config.toml
num_hidden_layers = 26
vocab_size = 8192
init_std_qkv = 0.049
init_std_up = 0.049
beta2 = 0.99
batch_tokens = [32768, 65536, 98304]
max_seq_len = 512
max_steps = 3607
Each number is 128 + 24 x the weight over its row's rms, rounded and kept within 0 to 255. Layers, rows and columns count from 0. Numbers have three digits each. The size before them is the row's rms in percent of the matrix's.

# layer 2 MLP up, 512x128, rms 0.207, rows 74-99, columns 0-127
100:131158158153122102138144161138117124146161095117121114058156139096127144101121115124162156090109137138099145146125110125131138131125128145118091118141091096148097153132105103104144111148103151091158107114161136155087130122159115125118137124155183147163183099149117135129092158104129132052138175128126172118118148140124131101088140142099120102123139126157123127133168095102098146112108
106:139131154095123098108158157133126141148096121126083151156172126119107169146118132144113107100095165094134121109126106129091136141098124101138126140165144146125114141149100120142156174135107078107169146162183134114108114099111126127151134122109159102131133145146095123170157130127142124128110141104158128106121113046090109143115116121111156080091166108157161090115125112134123125170126
091:087134131124134122113130163171120146142113130125107123118126084184112159191114164104110124133150133117153144152124115119170117143106139114165141129102143138163117122169114098115087101095085119112157089136080130137127105120141178122098096146102093167121094163151098089137078098145118135127131107148125134117111151157130105167117109139132163154115083134124168125153131133125163125151120
092:113137097155128121123138126085082110150136179118129108163161100124085148134110133165103075098155167121130117135133121178107140155143185162130180140110125123141111130117144109144081172120158121117144182144151128145098134114119093117117138113136122108130161163140124144153104092143128147088132160131109102126136111120113096117120110099163121132145123126125118124093141050145128095142147
122:103127133128146125125138167129076182106092112129136130127141131129133136126143121162145095129111167124141150112096099131109107083076124132165126084102136127155137182159151154123159121100142140095115125162118135129093124125162096137133119154120135154127146127152092122133127168132124138110095132074103131177114140128120128121109129116067179127112129144150115127122108159112163188167077
100:146178138135168102125141110165150126119167157184118160131132143119138136124118094097082093115106113136115120132160114076070107127128131097117122114124178137136081149126140141135126171118165122163137121108144137130078131150145128132122131137117118117062176107145121086127139145141157146129086131097156109143138130110101143154130135138147150139136146120164151135075120148127103084109167
083:098105143097077088107150077165137119159099115141100099155142135129133122177119112148133160140146133143134126128072137139148120160111119117122151088122110119114084125125120137158133133136103090081147129180147135161146132123133181146144123144102155151157142129142147136134121119165091085100126093103172147140151141134121104139123096125107123155125139090161124084135123104120106107124195
098:133152081120144110153121133128111150117082151161171160119153091138154146151131133173101102116128186092143165136119151110158131091111164113095113119166129111134097139107134144084138122114108146115087095136141167094125135141128142108138101110089138085069163141166146140080095145139117149152156108124101139128129116101137122116160107167157123166126138107106131100146115126153114128098134
101:128126097148122173142145116114115132145146150147164132114129122129116100163118107124141104141112113126175141133124099159120154122147158115057168140123085121117106131096123133167115135117142126162123157098142132165081173118139151125155157133098139136151122123117159173127094113163154119076114143093099088109130099148169148132142130086132135126074077091177117104128130149130096143140134
109:077114139158154087169113128128124118117144140108154142119115165122142110125131073126116099085096130132149136137144119123159135096100144149136156174129108132138090093142142139106140146094105151129109172130127110140092110117117154114080081140144141098103131115143068111164101141159165100181134143117113144100176159147098157136104114119124135113112084130142121139161156125134160087149114
107:119110124152158148159151130122118095100160146093083181131147148123140125120064147129151139126147092128117114087099120135118121130108149133121158168135099142126111161148110109087105141129131144174095144161133170138114127121142128110079088129155107089096132138145131131117112066091151155182174157118116113097120115145128133146118083117144097158161152149119110116145157132149122154126103
110:125117135134133093126088116129188103141128117146130137137149101122110115132163157114121123114117122139131099140148133101114169099094176128126158122055128115150121145136144158141125138138135126121102137104117127117145121118168173104152152102123099114118104134083112119122109113118164122183117169135102102084096089092090131134147103147140186153166119135101182097072129112119110115126142
117:079148155117162180081123112125159161151152139112102140159139110133117176094098114129108148132154109145131138130132073140127124142120139147161085131157113137153121119141119100117095120144122129165095127136110150093126117129156149094168114114085158180129174131127135129083098120142118093111103127120098158124129148110103155150062113152123124141152153173133145121173110142110097145132127
097:128164138131123162159178130116128115085145122147081171117134115153167137158125153087097106138126130140135129156150077129125126123137110098126140128120072139113122122160082154137166165073111127098190159149145136198100154112123141126142119133141147155131133106146139146172108127144108139095128133142095092146086122155127145140168115123136109101129113128149110122130118086137127085114117
120:104160103128149135141096130101126093134138140134102147078149121168145104159161138115116128124110158140162121156112130138142137150135103133134134143142125087085128153143106122067142112124156146132107127126133098153121108136125151151086063143127108168159162044166090165118151148118143146097096140122129100117122127081131139124142133119122146127108111150169178094165124139107146100121125
112:115178111153133090095090099136102127129096096120108134133097080152128126142123084121098128119133142109105141097158111127141173097170145172123118097131133153151116118176112108115098153151117112084116122132182099125146149135161126122160120132169127107135116146129135114106151126102086170158116169103157179152153082099112124121130116119090113103163132127123118105102127141155149138137164
107:093108125138145128123146149172115135109119135160126137135139121159130113132151129158133096093136097138175172153138092115099111122184150160140116122134139123130126131153095098099135135114094120084103119131129105128100150124159088147126112120115134101141122182128114162135132171122145119066152134113140120143136128165096113081177065174124082177181131122106108136128124131110123138109117
099:161108100144125125110146114095131149151153117135135140139136096082133156107107114167147124112094110122125139149119088123147166127159120102090141093168087124157137165129143127116127075137091178127131102117162116152079083141160126102106123139115105154112133146156175144163143124104118146136140118164145106147140096136098111122110114119142147142129103113168136148112051129153098166139097
107:153134090123106154121131161092153132125142143168128123133119110142098074085143115171124138095156093123119131107129124123103165124115139119107173147105118145082115185146138108093126106139129095101109149154140123145096084109110106106162146104130108103120117100157130151145102155122115140133110096137090137084121145139119182114102099141122127099181079153098112129080110166152125120120124
098:137142126122121158141151118149088105074123104129087163112122132168128117152151110162156131139130126119130119132152121106122156177097130128109123113125116117114123108107138095159116137128122076155133120125126118145106119168079081121143116101071173101153156079142087081119173119128173088107142144146136126176152133128124158160147103128163159103129135141129116133138156083133103148167116
090:093123136116156105135115105143146091114106128155083131133132112144107160119083140171135152117114098139113126137133137111150125150129179110131170150094144155118110144117128117161149114116096141121127137173117118178101107158130162114126086109096106142136143155107117102129076156143130124137136153141143107095126149118119125110117121105104172106102104164088140064134109136220144106145132
102:127135119119129108092081123138156107124083160167133148130121112139114107165076121123132131151126153153155169113108142128115152102090139148150099144143162128116099106117120160088113104130103131134116089149104137099143117123146115144134147129131180155136093135146122163108133112140153110129087108085049162149141161096098130077140086098105165114126122139109140161143113163150119097135130
091:110131145120124124146156154140094108104163161110141105134087102170144163139104120152083152164167145120124158124109089126150109104096107141082117089115136159125143130158114152123119134121126136150146180132134116134116111117162102135126169150078149088109082138159148138142120085129086117118113081131145140114099148131106153128144115181160110125134168162118138160077118105135099112114140
094:118104117126164160124134119113106144138125126121102120129105140121129150160116147123118129122144141098127157113109098107098164162117077162129103146109097112112093159106096136125109121140143151157181110124103154135097134153111153164151128122076166128121162141151075118166108139112137121124151140126103068103137145123142158104150125163114131187146086080169102110141169124124132080092122
100:103118093130143108110113143132108106094122131137153168119119096111132131145117139133104122095089123104137138127055107102159142139106141164094168148109150150127107157155138135123116110164142120125137143170113135141138089186131128135100128140098134126124139165144121163098099170093133138110133115161152081131094080154139133122141141129115145167140170123113104144090172158130084148093175
097:166139106151129104106138139156098109129122118150159117093127135121185126155095140133161105099118099130148088162104150175137113135122171140136112134164102166120163129159113100096097129116106109105128142164074145164105110119150180133149129152131108128114143093118086113144108117159084160098153139120109124124144139133075100179086117124141124159130157131142110133140139121145121129138074
# layer 2 MLP down (transposed), 512x128, rms 0.167, rows 74-98, columns 0-127
109:154125174136130137146118127119134102124101119134128146115122070127119122104111119060135125122134107132112138161127124095122131125163126120125154180151124123149141137131118088142146119119129094134169139146146171127067122128162113120128162136113139172148186143118112117103106131129056120112107133083171149119103117100149137136099156093112100098154095126090113093118155137177118083107122
090:154169092103063118146139153142103114104134116126104126131088059138115104130105136148074153096110157102139121174097119142097131119125147123116117160184094129140152135079111102118115157101102134141067116125143153117100068131145104141120147147112126132132160140109136109189107132151137134113115149132158147152116143110092157121124120159104155110134107123153132107111132108139121147149140
079:148117118102123141150125179160112132119126136147137091160108160149165120147125097125132081168121145151096135147116148139094108134152130136139122133143136137093118144182150159111115109118173101067143142103107117139159099115134125133161127091131122123176124110146150095116103119091123117110078107189122127141139131136144109088145158125154158157128139094102109177123087159156140132107171
087:160131142138148137119112129133084134134137101109153100147114148132151103136164181119119133108166165152088163129098111176101115118159132087145135098113109088103119124048165116141115133134118136131115122106120111144126165152102149133099135135147103132092115168141103067119169157104116113110139135098115117103116152136107098103101092120132170095111135121155134137115097166118108110163155
124:123096138095129123121096147144089163131122099126098127097124136125121138113084119118144098083079151112154144134115093152124126115139119116142157112134122134125088177152170134128149135109134117180146132133109118151105128142157061123098144174161134150141134119147134131125131137106120135125120170062133129126122166168119148125149147120125136099124139105127157102058131161101164176154084
099:085163145100119071127128121126112125115144152169110088137085123121133115125108131121134143170103134119141078169070109186101141160161136112158151126150109107109092141146146088123134098113120147157132156145129126142088163164122102154127104114076102140127119138148099109110138145151131178168167122126061103156137130100111101138115120123144135114139147105121126112100138101127122130145125
082:150107124124140134136091077111168169113104109103104108147123181152143092101108082125100117128130105082125112124135130118133103128126093136173144169128118143088119112093113166140106104133127154145096114129091125147185175117136113114143111155144142106137149162162123135092109108122173163122117111125076147112132140137104141137124113126092152183126112132099112100150121125185138124129098
111:099120119064126099115142165132108145135131137120134123126141149130139149144100116175137159124134170092153136127121165122158171125137125162165145069119134121119167138051119118089174125157118126103083132110154150097147108121148140137146122196105125073126118133121090116087145134122129127127151130141089163119096152128117117116128146128139111157138105126120128170159155131149136102150155
103:116106085118127155172129145125121129188146156143127117124094160134146131134081138101077093088163134141113099099107125124119114181119152138146140138124078149112131140071102131125141128108105153082145204113129181122106146147135127136121137133098136122172140149102122161118126161120132124129160136136118103118134084152115108148138141085130115131087098124147125148121149124095126099165142
108:147096136120173179174163145183165146132123149128104109148073148125157131152108186077095120096102127134126137087178156122117137139143126161105124137158113129086122168144161149119136097147118111121144113090108113118109131142135140108117107154119134116124097112130124132146116150131168127150099140137138138077151091132145163113122143088091117124132139163137135134115093146118164090137164
110:159092160076149157167117127147102117146156137077124173111141122083170105139077077140149130119139112142094140123114142122099112125080161124134140132148103123111120168127122151176136109117124154100152149123105130122112115110119110133148125093128096120156125132116124116135086087131162145128133124137142118136127153194146108165104105110148128116148138179104097067153155110138111122138148
113:140138155070165135146087084097137133138100106122069129134104138139145135130159084143133103126121129122132118133130067088134110114136166125127140096063133126085091124115141087108113123106135118101167181138125141181151117128127169108135125148141131125092129129122141125138127163102121128132080162117131125132132120155078138121192114138150137092114153150146157097112136123104129129130153
102:132178138116134149123136143103145117158136132116139151114095142147128160090111098126107112152136126162123114099127147149113097138189147160119111104162084150110121127172141126138099123150139111139095142135099156139117152132141081124172129103119120145139120077123062142120148145124115079093136109136149092148139108116146144148125121173117139159126138183104155174126172166100163118145161
098:123180099096120179142125123141147149120136194137116178133130133129085135147113122097107096087092080163086150096151110130115127151144107149160119116130111165120147108093141170136132101114106103128148161107140120109138111106123134135156100160160122113135135135093129156135089115143134110150130127158097094163157110132135107141092138116107166119146153076149142095131094105112156131148158
112:103153134117135112099131104152105116153091153158100111100100089145120113087158148098159130107117145183119121128070113143122139151101124123106152137161099112121119140108143144118106141129145140130103111146127143139085112119135119124139097113136123138118188092140146137186132163080190112144156118109128133101076150140096170130106090121136148098127132135107145091185129089112138108119126
114:126164117140122123123111160103155123116096105159121110130112142107124145199140148119083146100097115133131136155135128128130100121132120135102128100137100151146102143117066117133082137120141165077125147124162114150104151163123108113154066065139098141158120139095163132119163149131096124111171130148122135151132128164130161141144131087118140083071118149135142106155109120145117114164146
104:154115129092126183165128149146106122150123112152137110161170155154135095139122102123115125128094158136112130118162114113150138183122159156161150188133108142154124150096131105152142162123122138098122170109073145107145143133110120131147169117124108097132089086118143128120142124121103107109190164139127119196118104110118166143132108128130130096156146166090150126134139116099105118114111
101:117117150190203086107140125082137167166081102175143156144143140134125158130142131094126107107131124108081127116109182107157154142129127112147121136128148151136121098114152116172106145167130150136123136108126140172100124185136135140114138119103117145138095160118147126102150163116162173123120130130119125119125117087126114133098152159103112109135106165178122122126123122139091125136149
113:156144121101145140135132141123139124167158099144107126152127129138078131131124138101151108118141205130102083076131147130133092135124120139136145141102167145115137134115195128110131115123148170114139173120163146111145105119154140129124135082123169114150141071127117152113161161145113110095152129127132139098093119160119139148131079091130142076111092132155132138122101148109100094094152
094:150153153118094120145160143135131056142144113115112148123117124078125166140112130094154115099095134106129139142136101118165114056125112155128170116139148103152169140150165091086107138141096116120137134118147155180129107132097110096170112132106127118127101095136134142129136121097133111163103142172094123162118160121123128154110108141142148150144155160109121155093135093154119172140111
095:106108113153095118138136146143129118147160172097118192143106186136146140121111100146155133092106107110123132116132132102154153115174134145097134107114102119106162136128102152131118162103159155109139144138099137114155132104118112106172068115137150151148132093108129086139145133105130113130148131126131100129101160102128060142181114108107153146106099180137140089128098111104128158145146
103:117146137142144129145113159136123101110120114145135117121101090129115159134089115170116140137158121142133118133126146130123136121150127131141162127147140116166108112000149124101097111131077132123108143102140106136151146165154134127095104092130109120129109146136141158129090143135107118138100125138062132113131147133104101132109141146136136136120084120144129227117144124149111125137121
097:124151120138117125074143120170143167087158159107108093143116167143148118142135124156115098137123121123164102112130128106113140108129124127105117132109105123065158129128119162160141138128155123124108167050122122129136125169133132121129117107126079081129080111160145078136115135147116099091093125140125127108117113120119138129150132105119145153083143134125101207156118183112129133122113
101:136149139096169168141105121133123138170109097129125152114101107136128105131163153115096118149138165123096094120123135102117130131168130147117122151122108127096141163076107109133143122107142093106152165138133116122128096143113117126131115139089098140109168148158179076155121124066140151132137082165114079142122124134187130146181093140121127163144148129108117101091110093128162125110138
096:139154130144144096133125144123135177115099125120114128128140122155171112120100136182145107162147132145119158134150146105130150135132150087142137102094098109100143115045166165110097097105120091126129165117130135115148132145071123128104117166173106152142112092141120102151131139130118125129125143134131152176104099128128125149125111149091106176112118130149140176116128134170092187143140